config = dict(
    n_layer=9,
    d_model=704,
    n_head=11,
    n_kv_head=11,
    head_dim=64,
    d_mlp=2816,
    vocab_size=16384,
    activation='squared_relu',
    norm='rmsnorm',
    norm_place='pre',
    norm_eps=1e-06,
    positions='rope',
    rope_base=850000.0,
    rope_fraction=1.0,
    qk_norm=True,
    attn_scale=0.166,
    bias='none',
    tie_embeddings='early',
    parallel_block=False,
    extras=['some layers without attention', 'local attention windows', 'shifted keys', 'normalized values', 'hashed n-gram embeddings', 'a smear gate', 'an embedding shortcut', 'learned residual scales', 'skips across layers', 'capped logits'],
    init='uniform',
    init_std_qkv=0.0138,
    init_std_o=0.0,
    init_std_up=0.0138,
    init_std_down=0.0,
    optimizer='muon_variant',
    lr=0.00862,
    beta1=0.95,
    weight_decay=0.0,
    lr_head=0.00656,
    warmup_steps=0,
    schedule='wsd',
    decay_fraction=0.797,
    decay_shape='linear',
    final_lr_fraction=0.0,
    batch_tokens=[65536, 131072, 196608],
    seq_len=2048,
    doc_mask=True,
    train_tokens=1407000000,
    steps=11186,
    dataset='wikipedia_en',
)
Each number is 200 + 30 x the weight over its row's rms, rounded and kept within 0 to 999. Layers, rows and columns count from 0. The size before them is the row's rms in percent of the matrix's.

# down: layer 4 MLP down (transposed), 2816x704, rms 0.151, rows 2471-2509, columns 528-615
# up: layer 4 MLP up, 2816x704, rms 0.291, rows 2472-2510, columns 528-615
down2471,100,179,183,210,189,216,227,223,152,186,195,218,162,219,243,223,170,204,183,207,196,275,178,176,219,175,181,235,184,154,242,188,163,235,230,171,176,164,191,173,180,203,171,196,155,187,157,213,181,167,183,171,190,167,235,219,196,190,208,207,205,199,222,165,175,181,150,235,190,197,181,281,218,202,226,244,235,226,219,239,181,158,208,160,153,193,215,234,236
up2472,094,208,213,223,232,180,162,211,176,193,201,238,200,222,177,197,215,200,186,186,198,175,228,192,197,155,189,244,232,219,213,210,189,173,200,200,213,194,240,271,124,208,130,179,194,187,175,220,198,155,198,203,219,212,213,165,162,193,188,234,212,212,210,240,189,178,253,217,203,161,231,196,226,198,174,197,249,192,235,243,184,238,202,172,181,214,167,267,162
down2472,095,184,154,204,202,206,216,91,183,205,209,221,196,235,197,190,181,222,220,164,245,217,261,208,235,179,223,232,142,202,130,182,198,197,189,193,189,199,226,213,248,191,202,192,176,232,177,192,208,175,190,226,202,167,268,202,213,186,175,166,206,209,229,167,208,158,262,218,260,203,191,197,226,229,201,286,191,213,245,226,157,188,201,169,231,179,203,195,182
up2473,101,235,225,190,255,221,206,216,163,187,181,250,182,161,239,183,217,200,243,202,230,208,181,189,244,201,231,222,186,171,164,221,222,255,235,237,196,174,196,221,193,219,176,233,215,194,202,174,195,154,169,163,227,216,220,213,181,198,192,169,201,215,181,193,186,203,200,237,325,264,203,201,242,200,176,124,138,200,187,131,189,201,178,203,196,175,202,209,213
down2473,102,221,180,177,226,201,170,222,211,196,175,216,186,228,263,211,196,226,176,237,202,216,238,218,186,225,245,188,193,204,186,183,240,238,225,142,192,187,262,186,212,141,184,190,189,232,165,216,227,191,221,201,209,240,150,246,185,233,291,172,212,230,188,202,232,210,185,223,257,224,178,193,158,247,174,112,174,210,200,208,169,229,191,198,187,180,190,215,163
up2474,110,193,225,220,220,160,198,188,198,203,104,193,165,220,181,228,162,239,248,200,248,177,253,173,208,170,202,226,225,215,233,165,242,178,161,168,181,187,215,200,193,213,197,222,214,246,241,212,202,182,191,195,200,200,168,164,198,193,222,202,191,238,216,223,152,210,199,143,255,178,260,207,299,184,175,236,124,216,225,187,226,215,205,201,219,185,194,167,228
down2474,099,199,219,285,183,196,153,210,206,211,183,193,161,240,206,236,235,213,177,240,202,250,256,166,244,164,143,175,182,170,201,217,190,183,210,188,214,188,205,248,181,185,229,207,221,207,223,235,128,188,189,294,246,181,238,161,176,245,199,175,212,254,256,191,198,179,186,185,216,192,174,225,190,88,194,215,183,164,185,188,238,242,199,259,179,175,183,176,186
up2475,106,229,235,207,210,255,182,195,237,182,165,234,219,213,202,169,205,120,171,237,260,222,196,188,233,235,173,255,210,209,162,215,161,239,205,137,225,156,196,159,205,207,164,201,200,161,166,183,134,181,232,224,219,196,173,230,258,189,181,162,183,203,270,154,189,171,244,223,215,128,213,222,142,218,180,188,221,208,156,217,128,205,214,212,207,168,176,222,171
down2475,106,193,198,208,208,212,251,242,229,207,164,207,235,177,159,181,216,196,206,150,238,173,174,145,176,205,245,168,159,173,223,164,199,272,208,204,177,126,176,166,203,244,186,184,191,193,190,244,246,166,209,230,214,151,277,172,197,165,235,212,178,255,206,211,180,144,218,181,198,182,160,143,217,203,219,226,171,205,187,192,177,190,186,203,177,156,176,199,193
up2476,098,153,221,215,210,259,275,209,180,232,229,254,151,177,174,208,166,192,237,165,148,211,171,193,191,154,205,175,205,257,175,205,282,212,203,225,191,190,226,248,237,205,229,200,228,226,173,231,179,183,179,186,207,225,219,132,215,203,196,149,199,208,285,198,167,207,239,202,203,186,219,132,245,205,271,164,190,245,115,206,197,171,211,121,196,198,208,210,226
down2476,104,208,181,160,228,224,239,229,197,167,192,231,196,185,213,165,183,156,217,215,221,184,239,247,276,138,220,183,196,269,200,182,190,228,196,200,211,231,194,168,198,244,254,113,133,239,185,248,193,259,208,238,207,207,223,221,208,158,205,201,170,163,220,230,229,228,182,195,210,167,195,165,235,207,175,233,250,244,214,220,198,255,258,220,174,237,201,226,211
up2477,095,180,249,193,182,205,207,173,218,200,220,226,186,203,200,192,223,149,224,231,180,193,228,202,192,190,218,154,152,230,248,113,155,170,201,211,231,218,150,202,181,268,180,158,218,206,160,209,221,178,210,228,169,216,197,194,110,187,195,215,194,198,216,252,162,194,159,190,162,187,230,200,213,186,191,193,165,174,182,177,217,263,186,219,190,192,208,124,203
down2477,100,207,193,141,186,157,171,203,162,206,125,207,181,179,232,183,190,165,140,226,199,223,213,151,178,178,167,222,194,194,234,130,243,213,227,204,210,205,196,225,161,256,196,149,226,180,208,240,142,192,165,186,143,196,212,179,239,180,189,154,192,223,191,168,217,213,176,200,189,226,200,179,137,224,208,206,178,189,181,214,170,239,223,257,188,153,223,215,191
up2478,102,267,140,241,202,250,193,165,225,224,194,214,226,232,182,213,173,171,200,162,183,178,249,187,238,160,173,180,174,248,207,152,205,203,221,210,218,199,193,268,145,139,233,235,197,169,212,192,202,204,237,219,231,185,151,180,204,181,211,246,211,166,194,164,221,180,182,223,196,172,182,204,185,271,201,194,198,219,190,197,167,158,226,200,248,219,195,246,212
down2478,102,221,223,168,273,213,215,220,228,136,200,196,209,229,243,189,204,230,223,242,258,236,254,190,189,208,228,163,175,172,234,185,194,176,204,199,243,202,241,168,144,200,163,190,143,175,173,230,191,205,227,145,210,206,195,178,194,142,218,212,213,223,173,137,156,204,202,192,180,198,191,210,224,192,203,196,207,219,188,154,207,198,244,226,160,127,234,212,261
up2479,085,221,173,242,210,243,201,198,210,214,225,161,166,200,216,247,204,192,204,162,172,232,233,183,210,208,148,164,173,206,201,159,150,204,191,199,175,180,225,179,188,241,219,223,207,194,208,177,236,136,185,182,232,196,217,176,220,189,155,180,293,208,243,189,202,159,263,215,190,246,238,222,220,264,198,186,143,210,181,168,210,255,194,198,199,193,227,174,174
down2479,094,189,215,210,267,220,169,205,188,181,232,214,182,192,206,186,190,173,168,226,215,214,210,241,200,191,201,215,255,206,205,194,228,153,166,223,208,210,227,163,262,150,180,237,189,178,191,148,225,192,145,232,219,180,156,197,189,186,115,227,230,256,212,186,179,163,223,201,202,155,171,183,255,191,232,197,168,210,181,222,227,149,254,138,231,153,180,219,141
up2480,099,185,172,175,253,203,253,157,220,175,195,235,200,217,178,197,250,226,263,183,152,177,205,225,207,211,225,197,178,251,257,253,240,179,209,229,224,227,212,129,200,265,196,171,183,182,219,207,199,181,148,218,178,210,145,193,218,162,186,231,231,172,182,209,191,207,189,262,221,243,223,227,179,193,193,181,194,222,211,145,192,198,247,177,204,278,192,212,170
down2480,098,246,202,188,227,186,233,216,250,144,246,163,248,228,203,264,217,221,232,221,182,187,232,231,262,206,225,194,259,224,225,222,184,217,181,206,196,240,235,166,190,216,209,178,178,206,195,219,157,181,209,229,200,141,161,259,170,246,215,184,224,145,225,180,244,189,214,164,188,211,193,207,220,232,188,197,208,214,184,214,186,192,159,196,214,200,223,207,238
up2481,108,207,169,233,177,179,229,211,207,176,222,199,142,155,175,178,190,182,184,187,213,195,135,146,225,168,267,225,177,167,161,263,194,185,161,213,184,175,185,225,194,178,170,203,123,144,191,190,177,226,171,214,185,156,188,212,185,163,165,175,231,245,194,197,265,182,189,190,212,196,228,204,198,208,199,215,205,168,180,202,197,197,126,203,248,187,181,165,182
down2481,106,163,214,176,230,187,206,197,197,211,199,179,238,180,228,210,190,179,177,207,202,199,190,172,179,260,253,209,242,203,263,212,228,231,237,223,272,175,139,187,212,177,187,208,199,159,230,231,173,196,150,181,209,202,212,145,181,162,219,182,144,215,196,197,228,209,265,238,205,235,202,218,253,187,175,240,171,182,192,156,211,213,211,170,203,185,244,178,223
up2482,103,184,217,263,241,213,170,166,155,221,191,156,226,191,218,197,222,211,136,246,161,185,170,172,193,204,211,195,194,235,171,154,185,213,214,184,206,223,186,228,199,219,194,195,241,250,213,123,213,189,205,214,172,207,194,218,213,233,201,164,213,197,235,207,192,248,195,214,234,241,179,223,196,286,196,191,190,222,195,236,195,162,241,209,205,175,154,157,160
down2482,099,214,173,209,210,190,217,185,136,192,180,217,267,195,223,238,301,208,180,236,178,225,220,250,253,141,179,151,198,201,194,182,229,210,237,238,187,159,164,215,234,187,132,232,225,218,206,180,224,206,264,275,183,227,229,214,229,187,238,185,207,191,262,188,164,233,227,189,214,194,220,209,192,174,203,240,208,236,192,223,187,232,229,219,205,203,229,159,226
up2483,096,225,214,181,178,170,197,136,193,227,174,167,188,173,192,248,182,172,238,168,233,244,227,155,208,183,152,188,206,231,208,179,196,203,190,210,221,210,184,191,170,203,225,199,106,192,186,154,231,156,163,207,148,213,155,178,177,224,171,237,193,183,185,186,151,177,183,166,204,188,234,200,184,180,203,194,215,253,238,182,230,216,168,211,233,238,199,202,195
down2483,095,206,184,172,258,193,185,206,200,165,163,188,178,201,181,203,205,168,201,202,233,167,173,241,194,203,157,218,242,180,199,157,220,212,215,218,217,192,244,200,160,244,188,224,188,254,207,208,206,181,204,214,222,167,176,201,147,221,140,178,169,208,205,162,211,199,200,146,228,203,184,143,202,213,208,200,203,143,233,162,227,236,171,276,130,292,237,162,203
up2484,112,216,189,197,135,181,208,170,157,209,137,206,171,187,203,170,202,244,213,173,220,192,203,227,230,165,195,184,261,193,261,230,205,230,167,221,179,216,189,186,186,178,227,271,141,204,244,185,213,242,193,196,189,194,173,225,211,171,201,168,243,248,230,190,143,188,194,163,197,223,171,151,221,176,223,176,199,232,220,169,201,187,157,198,180,164,162,126,191
down2484,110,211,154,190,214,178,204,233,274,186,179,185,143,214,161,182,226,196,164,233,216,189,172,139,192,182,235,202,236,136,194,186,204,188,207,164,233,199,225,185,207,210,248,211,184,223,135,203,239,166,178,234,212,190,200,246,222,204,220,205,182,179,188,242,194,181,239,256,184,227,213,231,199,220,160,174,211,204,222,145,159,218,178,181,172,231,169,210,248
up2485,103,207,176,263,172,194,201,209,183,190,185,222,224,188,225,207,192,224,222,142,167,233,199,195,194,213,198,194,215,186,234,251,241,230,227,206,192,212,211,191,219,191,258,240,215,267,171,228,215,144,198,184,147,195,144,228,201,186,195,206,158,227,138,159,136,237,198,181,263,242,211,235,192,252,225,203,184,191,233,204,179,257,190,231,197,257,242,138,203
down2485,104,219,223,186,113,152,139,184,249,208,183,175,166,205,201,216,201,222,216,213,221,210,159,213,212,179,146,141,247,134,202,204,184,190,179,235,221,239,209,191,188,233,196,188,282,185,221,188,206,181,174,199,221,216,219,207,176,155,262,239,200,238,165,171,193,166,148,205,207,259,210,233,175,205,161,143,228,199,197,196,216,211,132,172,155,239,238,206,168
up2486,106,228,236,215,144,232,170,191,224,151,237,231,193,170,152,210,162,208,226,156,230,203,211,250,255,239,201,190,260,195,183,234,183,222,211,216,232,214,209,207,210,245,208,191,226,219,201,240,204,194,199,259,200,234,174,258,193,220,216,214,201,181,221,201,173,230,171,206,201,168,222,176,216,246,228,232,184,206,232,219,232,210,144,186,180,170,215,151,199
down2486,105,179,176,167,174,154,178,202,163,238,273,166,212,199,209,166,189,209,212,216,201,166,144,174,237,189,173,150,181,191,208,183,226,234,249,200,210,213,185,224,131,196,171,217,229,229,173,194,217,183,137,171,232,192,237,232,205,176,188,221,204,230,123,246,170,193,194,242,174,217,149,184,200,194,229,162,175,256,210,169,198,170,224,235,205,189,195,184,219
up2487,096,185,189,202,174,216,227,143,192,239,251,230,264,223,194,231,219,224,210,160,256,192,157,213,188,197,128,214,181,175,201,207,157,218,253,211,215,225,193,228,198,228,229,211,231,222,234,182,236,202,220,197,223,171,212,266,183,206,204,230,201,215,199,207,230,208,170,192,172,161,228,205,197,203,238,189,147,225,224,192,249,159,166,229,161,166,228,155,154
down2487,099,169,198,234,186,188,179,187,183,177,180,174,177,156,183,189,175,172,211,210,173,234,243,177,198,221,235,208,211,148,177,183,194,222,197,164,158,203,170,201,208,243,260,192,219,171,253,175,181,199,236,235,217,233,188,222,181,212,167,244,206,212,193,209,201,171,274,206,227,215,204,204,155,207,185,191,178,164,192,203,198,231,219,186,180,198,218,224,202
up2488,105,236,218,169,217,154,161,211,231,254,188,167,290,216,194,204,205,219,190,164,220,197,228,238,179,177,185,155,185,226,190,208,194,136,161,247,262,177,212,182,219,201,231,207,184,171,191,241,211,116,237,215,209,201,197,215,176,163,208,186,185,199,175,213,193,228,202,225,138,182,236,177,189,188,197,210,185,202,208,163,148,227,233,260,286,209,202,207,235
down2488,105,235,181,157,183,210,190,207,178,173,151,146,178,160,156,256,225,195,133,204,190,220,184,211,180,164,208,197,129,224,210,207,150,258,188,145,213,200,264,203,212,204,179,141,153,243,252,223,241,173,230,196,178,222,136,188,217,184,198,241,209,141,232,239,181,184,188,146,229,232,197,187,199,190,256,233,220,208,188,190,188,174,207,182,196,210,234,208,185
up2489,104,175,161,200,154,181,226,193,236,189,252,229,190,184,220,224,182,242,180,241,198,203,218,185,218,226,217,213,172,207,188,156,231,187,203,203,170,265,157,162,222,203,178,200,198,220,187,205,230,223,187,192,200,168,188,221,180,118,225,212,231,180,218,238,209,212,274,153,218,228,162,163,188,122,226,171,190,207,160,178,202,253,154,193,202,263,156,234,182
down2489,104,201,261,158,203,240,225,183,219,221,248,191,217,225,221,163,195,223,228,217,228,180,267,172,218,224,241,166,199,185,131,214,203,206,182,195,174,211,167,154,154,173,185,202,221,226,141,138,212,204,181,172,217,203,172,213,175,208,295,183,209,181,145,221,197,203,212,210,217,203,162,226,163,220,188,202,195,193,175,254,200,184,146,174,163,212,222,215,163
up2490,091,221,228,172,187,189,206,152,233,167,203,210,188,204,227,238,162,226,209,158,198,226,219,219,260,184,180,185,222,211,207,194,206,162,225,200,193,164,218,211,187,180,213,199,201,181,283,240,220,164,186,181,173,282,184,229,206,207,204,205,175,180,245,262,238,183,228,232,195,175,188,218,226,202,183,191,221,223,190,192,215,203,174,138,175,195,172,205,179
down2490,093,222,148,149,218,204,192,162,208,210,166,195,165,190,266,210,221,203,194,196,192,213,190,215,202,170,204,192,255,157,181,157,212,156,217,209,125,204,229,227,154,168,227,174,208,200,201,215,174,194,214,187,164,198,189,214,216,225,186,215,166,281,178,239,206,151,202,271,159,177,206,236,194,215,188,127,196,206,214,196,240,209,200,208,246,186,185,216,229
up2491,092,259,149,208,237,226,205,163,208,219,174,231,218,219,207,185,177,188,185,226,231,211,218,172,242,189,193,183,184,253,209,197,263,203,171,161,173,182,252,253,280,189,196,222,168,220,207,183,243,237,168,166,194,171,206,223,209,206,168,192,192,214,214,193,217,218,216,145,193,206,192,240,202,172,165,215,206,187,222,209,170,187,216,181,221,198,196,242,192
down2491,097,170,222,227,211,188,243,211,211,182,163,156,189,120,116,243,157,165,194,256,163,202,199,208,202,133,198,159,171,184,279,210,209,199,185,228,202,159,189,152,184,218,210,228,162,172,205,254,210,223,232,184,193,129,188,186,224,182,172,215,207,195,233,198,183,189,165,160,197,182,211,139,160,174,217,209,169,171,194,209,242,215,233,201,162,193,259,152,210
up2492,098,239,248,216,200,251,164,173,243,205,209,175,233,214,236,195,196,266,236,180,166,211,184,211,164,172,219,130,194,161,202,236,212,220,166,196,190,231,211,190,253,201,173,173,225,147,189,249,210,230,161,106,162,206,192,175,185,228,183,196,208,211,203,235,182,222,188,167,154,205,159,188,197,200,163,202,197,190,238,181,218,167,242,150,228,211,161,178,204
down2492,097,245,185,207,239,188,218,206,221,207,205,188,197,154,240,229,182,177,186,176,224,193,186,238,187,198,244,189,216,166,225,176,183,183,243,154,198,201,209,175,174,143,148,195,155,169,199,234,200,194,205,157,223,192,205,179,181,213,188,255,137,228,206,209,248,205,194,217,224,246,201,173,178,180,216,217,220,163,237,154,218,210,224,234,209,217,185,218,210
up2493,093,246,206,226,174,199,161,252,208,214,230,140,229,212,178,156,236,185,267,166,202,234,207,154,214,204,153,168,173,189,221,210,189,214,208,176,195,232,159,203,200,186,193,184,213,215,202,178,218,257,245,199,202,201,119,139,199,232,200,170,199,142,220,164,182,217,200,208,261,225,234,235,231,197,200,210,191,153,243,220,158,213,227,199,231,208,164,132,207
down2493,093,171,159,147,225,207,188,218,202,174,227,172,205,229,237,210,226,213,231,189,206,193,181,181,129,167,164,182,162,153,203,172,167,228,243,175,180,224,200,205,230,189,192,234,202,191,185,206,253,217,149,218,243,211,198,146,158,214,183,203,209,243,213,212,208,229,224,206,169,202,199,152,220,198,239,200,172,212,235,215,250,230,214,187,210,179,171,139,238
up2494,103,202,171,208,131,197,169,181,228,175,202,152,164,161,213,180,212,186,211,233,268,182,198,179,274,196,229,161,235,225,188,203,192,187,217,272,205,205,211,194,155,232,198,198,213,159,170,184,243,234,198,215,178,206,183,193,204,223,184,212,193,156,176,225,196,195,198,168,198,181,164,194,220,155,244,205,220,206,214,219,243,154,235,180,176,203,187,187,220
down2494,104,224,193,220,188,175,219,183,216,164,201,249,204,178,230,188,198,226,185,240,215,183,198,181,179,187,197,186,209,200,149,153,180,185,220,211,247,209,141,175,213,189,195,180,257,158,196,251,176,245,201,226,268,170,165,191,185,208,188,254,250,231,188,233,184,188,174,179,218,193,236,235,227,208,189,157,186,206,221,193,222,246,202,202,230,179,262,209,260
up2495,094,189,207,157,194,180,173,200,144,191,164,163,213,181,219,222,199,173,203,258,258,185,242,166,223,153,197,287,215,207,181,237,223,205,275,207,208,183,239,169,178,189,179,167,203,230,214,152,218,184,194,193,216,193,168,189,230,234,155,215,176,204,158,179,179,131,217,179,244,205,186,121,200,214,204,174,217,199,202,178,210,201,275,189,203,172,226,175,212
down2495,098,235,200,136,159,236,200,184,183,193,189,198,151,205,222,165,212,220,242,189,180,178,240,209,193,258,157,206,191,116,162,232,127,180,197,223,188,190,215,245,193,183,190,201,237,169,189,182,220,234,249,194,207,197,220,187,189,254,190,185,177,183,179,247,216,205,219,128,152,190,178,211,217,195,214,189,193,224,188,208,168,234,228,186,224,215,179,201,233
up2496,097,215,125,204,246,191,208,192,243,191,199,180,190,199,156,215,244,206,156,156,240,212,230,160,162,163,233,225,230,222,169,191,181,147,213,190,229,238,253,204,172,190,155,194,191,194,209,210,169,228,217,169,259,188,145,203,162,173,205,184,206,214,212,180,163,244,232,177,186,199,196,251,239,176,181,209,201,222,214,246,217,213,169,184,211,191,197,220,182
down2496,102,203,239,144,236,225,180,163,150,192,171,199,222,202,222,215,242,176,176,172,227,241,213,201,212,194,173,201,178,214,205,110,154,157,221,202,175,165,213,239,215,153,116,205,198,195,212,213,245,183,194,161,245,165,203,189,180,182,228,216,205,172,183,194,172,204,187,159,175,226,194,280,241,279,186,173,155,224,192,146,236,219,207,175,191,237,191,189,203
up2497,096,141,194,192,219,185,220,205,188,195,199,188,222,243,201,242,229,258,127,208,243,220,219,184,153,209,144,255,210,220,182,249,184,224,186,237,237,215,170,176,198,208,227,195,164,185,200,173,268,185,215,256,206,150,219,262,162,209,194,213,221,190,242,236,126,178,219,186,205,168,195,199,213,230,205,217,203,203,245,183,159,227,217,199,219,192,222,167,198
down2497,098,185,246,199,215,213,206,158,261,164,189,221,167,172,213,156,219,243,168,209,191,242,167,131,161,165,255,254,186,205,258,213,167,274,204,207,234,246,207,185,176,212,162,198,187,208,248,186,230,225,229,223,199,217,223,224,217,202,226,226,171,231,190,289,186,178,190,204,182,237,166,167,149,248,223,221,226,205,167,181,247,203,219,209,141,187,168,233,193
up2498,098,161,211,195,237,165,180,144,175,196,164,202,152,229,155,241,171,245,180,142,230,194,207,171,199,148,239,158,254,238,175,207,183,176,225,219,226,190,230,198,212,178,226,177,202,228,186,199,207,153,203,229,228,199,240,174,156,192,206,239,217,204,224,191,222,218,205,129,217,182,121,250,231,203,182,200,204,215,231,234,177,228,229,161,179,193,180,218,219
down2498,099,167,127,205,188,211,202,223,208,182,176,168,169,263,203,215,154,151,188,167,210,244,185,186,202,198,213,185,198,182,203,207,205,206,168,231,181,194,226,245,190,167,191,156,194,237,204,216,171,197,196,172,179,150,180,208,215,251,190,160,145,168,231,168,154,252,228,205,215,193,184,187,185,165,237,235,223,151,226,143,197,209,193,172,187,164,169,265,234
up2499,095,179,128,178,179,175,205,142,324,250,235,200,182,204,199,182,124,225,213,176,166,182,216,260,226,196,218,167,197,224,188,244,242,190,180,196,192,229,195,205,201,189,225,236,197,199,246,140,197,219,205,214,235,227,195,197,221,255,219,162,153,175,267,232,192,225,178,199,170,249,185,205,202,282,179,247,229,176,199,250,223,227,176,210,235,251,162,195,241
down2499,102,218,155,202,182,227,191,210,236,187,220,168,200,249,167,158,202,185,196,172,210,182,199,195,220,204,186,145,226,198,145,183,198,179,192,214,170,223,212,224,175,210,158,229,214,170,250,194,173,159,200,173,213,201,156,192,258,235,199,167,211,173,242,193,163,186,203,164,141,166,225,246,226,256,219,192,163,188,197,99,207,226,178,144,244,237,249,170,203
up2500,093,144,220,196,130,231,167,156,155,232,207,204,213,170,217,189,169,223,224,230,200,235,202,232,212,169,276,219,182,173,214,143,254,193,163,212,216,187,179,177,236,177,190,195,195,227,201,193,187,134,194,213,221,200,181,178,195,183,167,165,208,198,179,255,253,178,187,174,140,245,211,176,248,209,186,255,227,249,168,191,239,203,242,244,183,236,242,261,196
down2500,096,244,246,212,190,167,170,163,169,281,201,232,150,159,234,183,212,134,269,174,191,192,185,209,164,189,192,238,213,223,260,223,266,202,230,228,173,270,211,172,219,147,163,242,228,221,233,240,193,190,168,257,251,249,256,211,169,228,162,215,188,215,185,187,225,218,138,226,175,189,203,156,191,189,217,215,206,225,210,201,220,236,199,177,282,219,235,206,229
up2501,111,250,229,206,184,172,198,184,153,237,192,148,185,216,149,249,146,201,237,224,173,215,156,204,250,233,208,215,187,187,199,178,178,165,205,181,264,213,234,208,222,167,183,182,195,201,204,247,170,214,246,269,151,245,234,206,233,207,158,185,189,216,234,182,210,242,228,181,219,198,238,177,246,246,225,219,196,166,160,194,210,168,195,178,217,208,195,181,178
down2501,103,190,217,212,227,154,186,221,190,195,192,124,208,187,185,231,205,234,209,283,131,216,142,183,197,191,156,225,169,191,181,170,156,233,180,125,198,229,212,93,142,194,178,196,202,242,194,206,252,167,240,227,241,205,177,166,199,227,245,176,153,231,217,259,201,195,186,142,215,189,155,182,171,206,194,194,236,164,173,155,223,213,210,214,200,148,212,183,223
up2502,095,230,227,203,182,234,152,230,260,183,255,218,180,171,217,212,197,153,233,209,247,195,225,140,232,196,198,122,162,193,175,166,133,146,161,176,237,218,185,249,264,158,128,250,189,194,192,205,160,197,258,177,177,243,190,173,177,189,202,207,157,184,223,193,239,212,190,193,207,214,283,200,214,165,199,207,239,202,253,168,193,187,204,178,210,199,200,245,185
down2502,100,163,205,196,201,193,174,216,231,211,221,217,185,168,184,234,194,248,198,233,221,281,213,140,231,160,200,186,198,165,226,229,203,193,180,221,195,149,164,223,220,221,181,240,253,186,175,177,210,145,195,169,141,172,206,237,254,218,185,184,226,167,176,206,237,166,234,192,204,176,258,159,242,194,159,233,216,182,201,253,218,203,163,158,199,152,232,215,235
up2503,095,241,152,191,239,212,180,233,204,187,179,193,199,227,159,176,234,199,235,140,223,224,190,286,165,198,226,238,235,200,187,185,166,122,177,198,250,149,200,184,183,152,193,165,173,225,218,172,180,212,188,209,197,240,222,185,214,203,204,227,243,188,180,207,183,160,194,144,185,172,251,222,215,175,215,234,181,227,216,224,235,222,202,167,197,247,211,199,169
down2503,094,149,238,199,266,223,221,252,204,161,157,228,213,166,194,213,204,169,246,210,260,186,214,212,207,141,128,177,173,218,206,231,138,177,194,182,263,191,197,156,252,217,212,219,203,212,194,239,152,193,195,230,217,240,234,242,229,176,183,214,192,212,210,240,156,205,205,213,225,218,226,188,163,173,159,213,141,222,174,172,185,215,174,231,218,210,231,221,280
up2504,101,217,218,214,199,196,176,207,210,233,164,232,162,137,258,207,143,180,223,176,186,214,191,207,210,202,213,152,202,198,243,197,248,255,223,192,162,193,197,228,229,217,234,236,204,214,228,156,206,184,140,212,193,172,194,239,166,180,206,242,224,205,254,192,233,204,206,190,216,192,249,195,196,226,205,257,207,182,236,206,188,214,230,203,156,247,183,180,141
down2504,100,198,212,204,203,205,208,238,185,178,217,160,194,177,169,229,160,232,218,188,121,190,236,187,188,203,220,171,209,191,166,200,220,236,199,192,196,216,195,199,197,188,185,193,199,187,196,191,197,179,202,188,172,174,183,221,179,214,219,199,223,193,286,170,164,176,116,206,224,191,127,222,185,169,150,188,162,163,172,201,200,236,205,195,159,182,222,166,163
up2505,102,225,185,218,232,183,198,235,220,188,160,196,225,197,223,225,177,191,210,225,144,205,199,222,211,190,205,236,219,170,251,158,205,163,200,215,190,199,153,194,228,190,223,156,208,266,194,186,168,246,189,194,172,223,185,209,143,238,191,233,222,191,191,212,226,215,216,216,216,250,228,196,205,217,249,212,184,220,218,193,223,210,199,188,199,168,219,185,266
down2505,104,256,169,203,225,206,201,204,187,226,175,182,235,212,215,164,199,221,251,182,180,249,204,225,202,215,209,195,206,178,181,198,173,205,218,167,217,169,200,199,209,182,188,206,174,194,228,206,203,206,162,165,214,211,175,225,165,199,256,218,199,210,175,207,277,191,192,182,266,220,198,144,204,192,145,245,226,192,191,189,167,194,227,196,220,219,202,269,114
up2506,098,202,201,225,267,184,207,186,226,203,176,222,184,172,190,241,175,162,261,181,190,221,226,204,186,203,147,201,214,188,230,289,219,190,213,158,208,191,223,189,230,235,158,226,211,163,156,160,217,191,188,187,244,216,208,219,227,208,185,238,202,160,201,203,204,202,171,203,196,234,161,199,149,140,231,183,141,223,243,192,189,200,225,243,211,193,263,165,237
down2506,100,159,216,181,168,123,161,186,226,156,188,159,164,219,210,235,149,169,210,244,136,173,249,234,202,237,184,200,219,207,211,178,189,225,153,220,198,184,158,183,187,166,224,204,183,242,238,209,231,186,239,200,206,177,228,204,152,182,185,158,205,204,202,177,271,139,162,191,199,204,223,179,180,185,266,163,164,159,183,206,202,184,239,208,152,166,231,201,208
up2507,106,231,234,192,184,228,207,206,216,215,198,184,162,240,216,129,212,186,217,219,198,205,206,229,185,219,222,162,247,205,241,150,253,194,233,230,174,198,226,267,168,185,188,245,166,176,211,223,145,185,253,168,190,206,203,209,196,160,258,205,197,176,208,167,166,159,199,193,262,200,215,222,240,211,213,241,214,203,190,179,135,223,140,213,160,213,166,219,264
down2507,106,232,211,175,198,207,192,222,189,185,197,210,196,179,220,228,222,158,175,217,177,204,191,243,181,186,129,173,157,213,166,199,211,205,143,177,181,191,199,181,200,221,182,261,248,246,205,263,175,205,242,186,224,190,155,199,180,208,196,209,198,207,247,186,209,214,175,240,234,213,181,179,234,228,207,187,190,185,242,122,167,287,286,205,206,217,216,214,145
up2508,098,191,161,178,163,131,199,151,217,203,233,229,118,196,271,187,212,228,206,198,159,161,140,189,184,258,187,208,274,175,238,241,182,196,168,156,240,223,213,171,243,97,201,212,167,194,195,174,165,180,221,195,234,192,174,225,177,161,190,172,199,153,165,229,175,224,188,182,224,176,178,213,176,192,154,219,215,201,234,230,197,220,162,222,211,195,159,197,207
down2508,101,231,160,192,212,190,173,256,222,143,203,162,188,240,263,125,185,198,162,189,157,199,196,174,227,207,206,218,236,196,167,226,238,150,171,189,186,193,135,237,155,236,232,160,185,214,191,171,258,186,238,189,227,194,164,166,179,173,203,238,249,192,178,194,231,174,213,157,194,162,212,221,215,234,163,232,185,247,176,210,192,215,185,194,202,244,176,185,180
up2509,100,200,152,203,186,198,146,220,239,152,199,184,195,189,168,189,202,229,195,194,245,186,149,178,181,167,198,208,212,224,194,219,233,172,223,184,202,161,187,243,219,216,202,216,164,199,273,215,194,174,225,219,129,165,181,170,155,224,212,267,219,189,170,255,174,174,193,189,215,190,190,236,182,225,150,201,203,196,191,163,223,263,223,212,215,136,217,181,220
down2509,091,288,219,163,194,184,263,200,196,176,200,176,174,232,212,218,227,183,240,165,229,198,207,205,191,229,221,166,221,175,224,196,204,121,200,148,183,182,199,161,160,210,237,190,138,217,241,216,200,169,214,194,214,168,225,216,181,213,190,165,198,219,251,204,237,201,185,270,200,198,261,174,169,182,140,139,124,209,159,213,221,251,195,183,184,226,194,183,168
up2510,106,218,189,184,134,211,182,211,244,164,199,121,146,241,196,196,222,168,188,212,248,219,226,181,128,228,173,223,194,184,193,220,291,158,240,212,185,191,176,199,181,220,207,259,181,146,213,202,247,236,182,223,208,230,202,150,205,183,220,185,156,210,187,158,197,161,177,159,128,183,215,194,174,241,237,209,234,218,170,172,196,207,195,269,202,215,202,213,229